From a checkpoint of a small transformer trained on Wikipedia.
Size: 10 layers, MLP 1024 squared ReLU, vocabulary 8192, 12.7M parameters.
Architecture: RMSNorm before each block, rotary positions, no biases in attention or MLP, local attention windows, capped logits.
Training: a variant of Adam for these matrices, 345M tokens, 7544 steps.
Each number is 50 + 10 x the weight over its row's rms, rounded and kept within 0 to 99. Layers, rows and columns count from 0. The size before them is the row's rms in percent of the matrix's.

# down: layer 4 MLP down (transposed), 1024x256, rms 0.0919, rows 471-483, columns 0-127
# up: layer 4 MLP up, 1024x256, rms 0.103, rows 472-483, columns 0-127
down471 089:50 59 73 44 52 49 53 55 54 37 64 52 51 50 52 51 47 53 41 41 45 35 37 59 43 55 38 51 54 48 51 54 55 44 50 49 39 63 50 41 59 52 66 20 55 50 33 45 41 55 52 62 45 46 51 68 42 47 47 38 53 48 44 52 55 55 46 58 52 55 48 58 39 54 57 52 56 40 55 53 43 64 52 48 68 45 54 47 42 53 47 62 65 49 36 43 42 54 59 45 53 41 44 35 44 51 40 39 46 46 54 52 56 46 55 71 68 73 58 60 41 50 53 39 55 50 40 47
up472 107:44 58 72 36 47 58 69 54 54 54 36 61 49 41 44 30 52 50 40 60 58 46 64 55 54 38 49 55 34 56 66 56 42 55 54 39 40 58 54 52 52 49 48 64 70 65 62 49 46 46 41 46 57 48 62 56 46 70 40 36 47 62 54 72 36 42 52 30 50 60 44 48 40 66 27 34 47 58 39 46 59 52 63 59 41 55 40 44 45 32 55 49 48 64 78 56 58 55 48 31 39 37 51 42 54 50 46 48 39 44 63 61 50 61 57 48 56 67 38 68 44 43 46 60 49 53 45 46
down472 108:45 57 64 43 66 53 39 57 44 50 44 55 52 50 61 60 51 47 44 48 58 50 62 41 54 51 45 55 43 62 49 41 41 57 51 63 36 46 65 55 43 48 59 46 50 51 62 45 49 56 47 37 53 56 57 51 45 42 55 44 61 48 40 65 30 49 46 56 33 51 44 31 33 51 51 45 45 58 49 36 19 45 49 65 39 55 50 39 44 55 47 48 27 42 41 58 52 44 49 44 67 61 41 47 45 41 41 39 72 43 52 49 57 53 37 46 40 50 49 50 35 63 48 48 43 55 16 46
up473 103:57 57 67 37 43 41 44 39 60 58 60 57 59 49 42 55 50 42 63 47 52 44 53 58 55 51 51 45 52 50 67 80 54 62 52 56 52 36 54 20 49 48 52 57 46 42 57 42 54 60 45 51 63 55 62 38 42 59 52 48 50 55 40 54 47 40 54 50 27 52 36 53 36 52 50 41 43 50 42 45 75 48 75 53 50 41 56 41 49 61 39 56 53 41 56 59 59 38 50 46 45 65 53 53 47 44 43 35 44 66 41 35 53 48 44 47 51 54 69 57 71 65 59 38 43 38 72 56
down473 100:50 83 56 51 61 53 64 44 52 51 53 50 49 45 57 46 57 67 56 59 47 47 66 24 38 57 50 64 56 54 54 62 58 49 46 56 46 56 44 59 64 40 46 45 69 38 45 44 30 58 33 37 52 46 57 51 57 28 31 42 43 29 48 41 64 50 46 44 52 55 42 35 45 49 43 45 57 41 57 51 56 56 50 46 39 59 37 62 51 46 53 54 54 51 53 46 41 58 52 36 34 54 38 40 67 53 71 57 43 51 52 45 62 64 50 51 36 50 50 56 43 56 64 71 48 46 49 52
up474 099:49 59 60 36 56 45 60 54 47 59 67 44 72 43 50 47 50 40 45 61 43 52 44 39 58 30 59 30 44 46 80 47 41 50 40 49 48 52 58 62 51 33 20 66 61 40 56 53 53 57 41 30 48 38 60 47 28 44 51 38 58 59 52 45 55 50 41 52 39 41 54 64 46 55 52 45 68 43 54 64 58 51 56 60 43 58 58 38 53 53 44 25 37 49 48 64 48 41 50 48 57 50 50 51 42 42 22 42 64 50 45 45 57 48 47 48 35 69 55 43 45 43 43 52 48 37 57 54
down474 103:41 66 34 45 58 46 52 48 40 38 71 43 35 59 60 39 50 56 42 47 62 60 57 35 60 30 42 28 49 48 51 56 47 58 49 60 37 42 61 54 54 51 47 67 45 37 53 43 41 37 43 65 27 37 33 37 58 53 56 43 53 55 56 56 46 65 61 54 63 56 58 46 53 38 46 50 59 54 52 52 54 36 41 50 71 30 50 65 49 63 54 57 53 58 49 61 61 43 52 65 56 52 59 72 41 57 71 53 58 52 45 41 47 52 56 51 34 58 51 53 48 55 42 32 61 54 54 50
up475 103:51 76 74 25 55 48 61 53 41 52 46 57 57 61 59 53 59 44 31 59 35 52 58 57 45 43 57 34 45 50 57 69 29 59 45 61 55 53 54 31 55 57 49 60 48 62 43 41 47 70 43 57 50 57 42 40 46 41 45 32 49 37 44 47 39 52 52 44 37 37 55 42 36 47 57 55 42 55 52 63 62 63 47 58 39 49 51 52 33 71 51 46 43 60 47 45 55 51 40 44 44 59 40 46 60 40 57 35 48 69 44 41 55 53 32 43 48 62 62 57 62 59 37 43 46 34 43 59
down475 102:52 77 45 56 48 51 41 43 38 50 51 58 55 50 55 46 31 41 46 42 36 58 34 57 59 36 49 34 29 47 51 63 49 49 67 48 44 56 57 58 43 47 71 49 50 57 34 54 53 50 45 48 37 43 45 55 44 67 57 45 57 29 73 53 62 55 49 59 57 58 58 70 55 57 60 70 57 44 50 74 45 51 50 58 51 56 55 55 58 56 60 47 36 60 42 52 66 45 45 18 50 60 60 54 52 64 35 42 48 44 57 42 58 38 48 54 55 36 54 37 39 49 55 57 55 62 58 57
up476 092:60 63 56 52 55 61 57 14 60 53 38 61 53 48 56 56 46 58 55 40 40 27 62 43 46 38 49 39 37 36 43 57 51 57 55 64 47 52 62 46 51 46 55 47 57 57 53 57 50 53 49 51 65 63 57 64 45 57 31 32 65 34 42 51 50 58 47 55 42 46 50 36 42 44 51 58 68 32 43 41 46 51 47 59 30 44 47 28 59 76 67 40 64 70 50 41 46 46 63 46 62 39 47 70 49 51 49 43 33 50 32 49 44 52 45 46 77 54 52 38 50 41 53 40 47 39 82 53
down476 088:37 53 36 52 53 53 38 48 41 62 41 49 48 47 58 49 50 45 44 60 59 49 56 48 43 64 45 59 49 47 54 49 61 55 44 60 42 43 43 66 61 48 43 17 51 29 49 31 70 50 54 64 44 50 39 43 48 42 36 40 56 57 38 42 49 56 46 41 49 60 60 48 51 30 55 57 40 51 42 43 37 62 49 50 46 38 35 30 55 57 28 63 49 61 60 48 61 45 63 61 27 66 46 39 41 43 56 63 30 46 51 35 52 56 54 58 32 40 62 42 61 41 49 55 36 55 50 39
up477 092:44 42 58 52 65 60 41 53 43 50 46 51 46 68 52 62 54 78 40 69 54 37 42 53 38 50 57 43 25 48 48 67 53 65 47 60 66 54 60 55 53 46 67 53 56 63 51 48 45 46 32 22 58 34 70 49 48 57 41 37 60 44 38 50 58 73 58 32 44 55 44 58 51 43 53 49 52 44 53 28 47 68 44 47 44 46 51 25 60 62 58 29 56 58 79 46 46 25 56 50 69 39 48 45 40 38 51 32 52 51 36 47 49 39 47 56 61 58 69 47 40 52 52 45 62 52 56 43
down477 091:50 56 53 48 55 56 42 55 51 52 55 40 61 69 36 61 57 55 42 52 48 54 46 49 51 59 46 41 49 62 52 66 68 40 52 46 57 44 53 59 63 69 70 30 49 54 43 69 44 54 41 53 37 51 39 43 57 68 61 48 45 77 47 30 38 51 59 68 41 55 72 53 49 48 53 69 61 53 39 38 49 53 73 48 60 57 48 46 54 42 46 41 49 49 65 53 52 50 61 70 51 68 57 43 31 48 47 41 59 43 53 42 51 51 66 65 62 60 54 51 42 42 64 44 35 60 46 38
up478 102:60 50 74 24 44 56 48 54 44 45 32 48 58 55 48 43 64 63 19 39 54 47 30 52 66 40 53 49 44 42 55 47 67 52 62 47 54 50 57 49 49 33 26 51 60 62 66 62 46 48 38 53 71 33 61 65 49 52 55 50 50 51 49 48 57 47 50 62 60 44 60 54 53 54 32 58 61 46 57 65 61 45 47 59 57 57 38 49 48 46 50 52 49 47 43 58 63 47 51 38 52 61 64 52 56 44 46 53 69 65 58 44 50 53 61 49 43 52 47 54 60 36 45 66 46 32 52 62
down478 102:62 36 46 41 52 59 68 53 51 30 65 53 55 47 55 54 27 48 64 58 39 62 55 41 36 66 42 66 44 59 49 64 37 60 59 25 84 56 39 63 54 50 52 61 52 58 49 60 61 65 55 56 38 50 53 30 55 34 41 57 69 40 57 48 46 56 39 47 43 65 71 32 38 42 45 57 60 62 42 35 50 54 38 48 49 47 47 54 59 29 50 43 51 52 51 61 57 63 54 45 67 37 51 55 38 58 62 45 48 25 55 29 42 38 53 56 60 43 51 58 68 56 61 62 41 55 47 40
up479 096:46 63 50 43 65 62 42 53 46 55 35 51 62 55 45 46 36 58 52 62 51 65 55 51 46 54 50 70 50 59 51 48 59 61 58 40 64 54 56 54 65 54 48 60 45 57 74 44 44 48 39 38 44 44 67 57 57 67 42 50 29 34 37 54 61 41 57 40 59 48 46 46 56 48 40 57 48 54 42 36 57 49 35 34 59 33 52 41 50 30 43 43 65 63 56 69 44 57 48 55 55 41 66 63 33 52 48 50 50 55 34 38 63 58 58 58 43 38 55 63 60 54 47 50 55 35 54 59
down479 099:43 27 73 58 42 52 35 49 58 44 36 39 47 54 61 52 69 60 56 41 43 63 62 60 48 72 53 53 56 61 54 46 58 35 42 67 52 57 62 57 56 48 50 34 46 62 47 39 24 47 45 65 57 52 52 47 23 64 51 52 52 61 45 46 36 45 60 61 43 57 71 51 41 51 52 60 53 43 53 40 45 47 45 56 59 56 36 54 59 44 36 59 43 58 43 36 41 22 43 42 36 59 58 45 38 45 47 48 46 63 57 41 29 56 59 54 53 41 63 50 46 48 33 55 42 55 56 48
up480 112:69 70 56 49 47 51 40 50 40 43 39 46 43 49 41 53 45 38 37 48 61 40 31 44 53 49 46 58 63 63 49 45 61 54 31 60 47 58 44 50 38 47 37 60 36 53 49 33 39 45 28 58 58 71 58 56 53 43 46 56 70 49 50 43 43 44 58 46 48 48 53 21 49 45 53 49 38 44 55 40 60 53 30 59 46 41 56 56 37 38 38 31 55 55 66 59 46 51 51 57 55 45 59 61 33 45 48 51 55 45 62 34 49 55 55 42 59 41 59 44 44 51 47 41 55 56 59 45
down480 110:32 53 65 60 40 33 63 67 37 47 39 47 40 57 37 40 63 39 36 36 46 59 45 40 51 52 59 51 67 25 67 61 44 55 60 40 43 43 30 39 59 39 69 60 55 66 34 50 71 42 48 46 33 40 51 46 30 46 52 64 42 43 40 39 42 33 51 38 61 61 40 59 38 75 43 55 43 64 47 46 52 61 45 44 48 68 48 50 64 45 51 31 47 67 51 56 37 60 41 37 44 71 55 62 53 57 38 50 48 40 59 51 64 28 50 63 56 60 49 37 44 48 58 51 51 51 45 65
up481 108:54 58 57 46 43 74 47 50 55 48 54 51 61 40 54 67 20 32 55 65 47 40 41 38 61 49 43 58 43 44 43 56 47 53 40 58 62 51 52 44 48 52 36 67 50 54 53 37 66 50 43 39 53 51 54 61 32 57 52 39 45 58 56 44 69 34 61 48 34 44 47 40 41 53 49 62 46 83 76 64 58 57 45 35 51 40 45 39 44 36 38 51 61 58 53 44 42 55 48 43 69 48 57 48 44 51 50 39 56 36 44 49 66 39 54 60 56 51 64 45 42 60 52 54 50 59 65 45
down481 105:49 41 48 53 61 43 50 57 68 54 44 57 52 57 77 42 44 36 44 54 44 63 37 45 41 51 58 49 39 54 46 55 60 31 50 74 71 57 44 42 52 52 65 77 59 44 58 40 76 53 50 54 65 60 67 71 34 43 51 61 62 59 47 56 45 33 45 55 53 54 48 56 39 46 51 51 33 56 33 42 48 58 48 53 65 54 43 64 38 42 56 63 24 54 29 53 42 51 42 49 46 58 63 50 66 44 50 41 64 31 67 43 54 41 58 42 42 58 46 48 36 60 50 50 50 57 46 57
up482 110:34 57 65 27 40 54 66 48 33 52 36 57 51 67 78 36 52 52 43 69 51 45 49 57 44 53 56 43 50 37 46 55 38 65 47 45 58 65 45 42 39 47 49 56 55 73 54 46 33 55 47 55 48 55 54 51 46 69 64 54 47 31 40 49 52 35 46 44 56 38 39 41 46 58 48 37 55 44 52 34 49 47 43 62 55 59 39 59 51 49 60 35 82 48 61 70 58 37 60 44 47 52 42 50 48 43 60 35 39 44 54 31 56 76 56 43 64 63 52 52 47 60 54 55 46 58 39 36
down482 109:38 38 26 45 42 48 61 59 55 54 56 51 66 62 52 30 66 50 43 58 50 61 42 59 39 56 48 37 52 46 57 49 50 48 45 58 70 38 45 50 61 49 63 39 53 55 56 52 36 57 51 57 47 33 52 57 49 56 36 38 64 60 36 54 52 52 36 49 48 51 61 40 54 37 44 54 45 51 68 46 54 51 54 57 46 39 49 51 45 56 56 44 43 55 44 45 45 58 44 36 64 45 41 43 55 47 33 57 43 64 50 68 56 65 43 48 45 68 58 49 63 49 59 29 64 64 62 57
up483 093:55 72 63 48 63 37 46 42 63 33 55 58 42 46 61 48 46 61 34 53 51 46 50 54 39 53 51 38 58 38 66 43 24 56 46 43 62 47 57 39 56 46 59 62 50 72 61 51 51 56 55 56 48 52 47 58 44 41 56 62 46 18 46 47 53 54 53 55 18 63 45 59 52 43 56 43 55 64 68 63 48 54 58 51 48 49 59 48 54 67 45 29 70 43 65 56 54 66 70 56 39 45 67 65 54 53 29 30 65 44 57 38 52 65 56 46 42 52 37 66 50 33 62 51 32 48 59 35
down483 097:66 41 52 47 75 34 53 50 65 61 44 44 41 61 49 63 61 56 29 60 49 55 55 55 65 44 52 56 55 49 48 70 55 33 57 43 40 76 49 48 60 52 58 67 46 44 57 45 51 53 31 50 38 43 53 62 46 45 74 62 46 41 51 51 36 37 49 30 49 49 49 54 45 60 59 37 32 32 43 51 38 57 52 68 51 49 64 54 54 55 42 40 66 55 54 44 57 35 51 36 38 33 53 63 40 45 59 54 32 50 63 47 61 35 58 45 36 53 54 64 62 56 57 32 44 32 48 62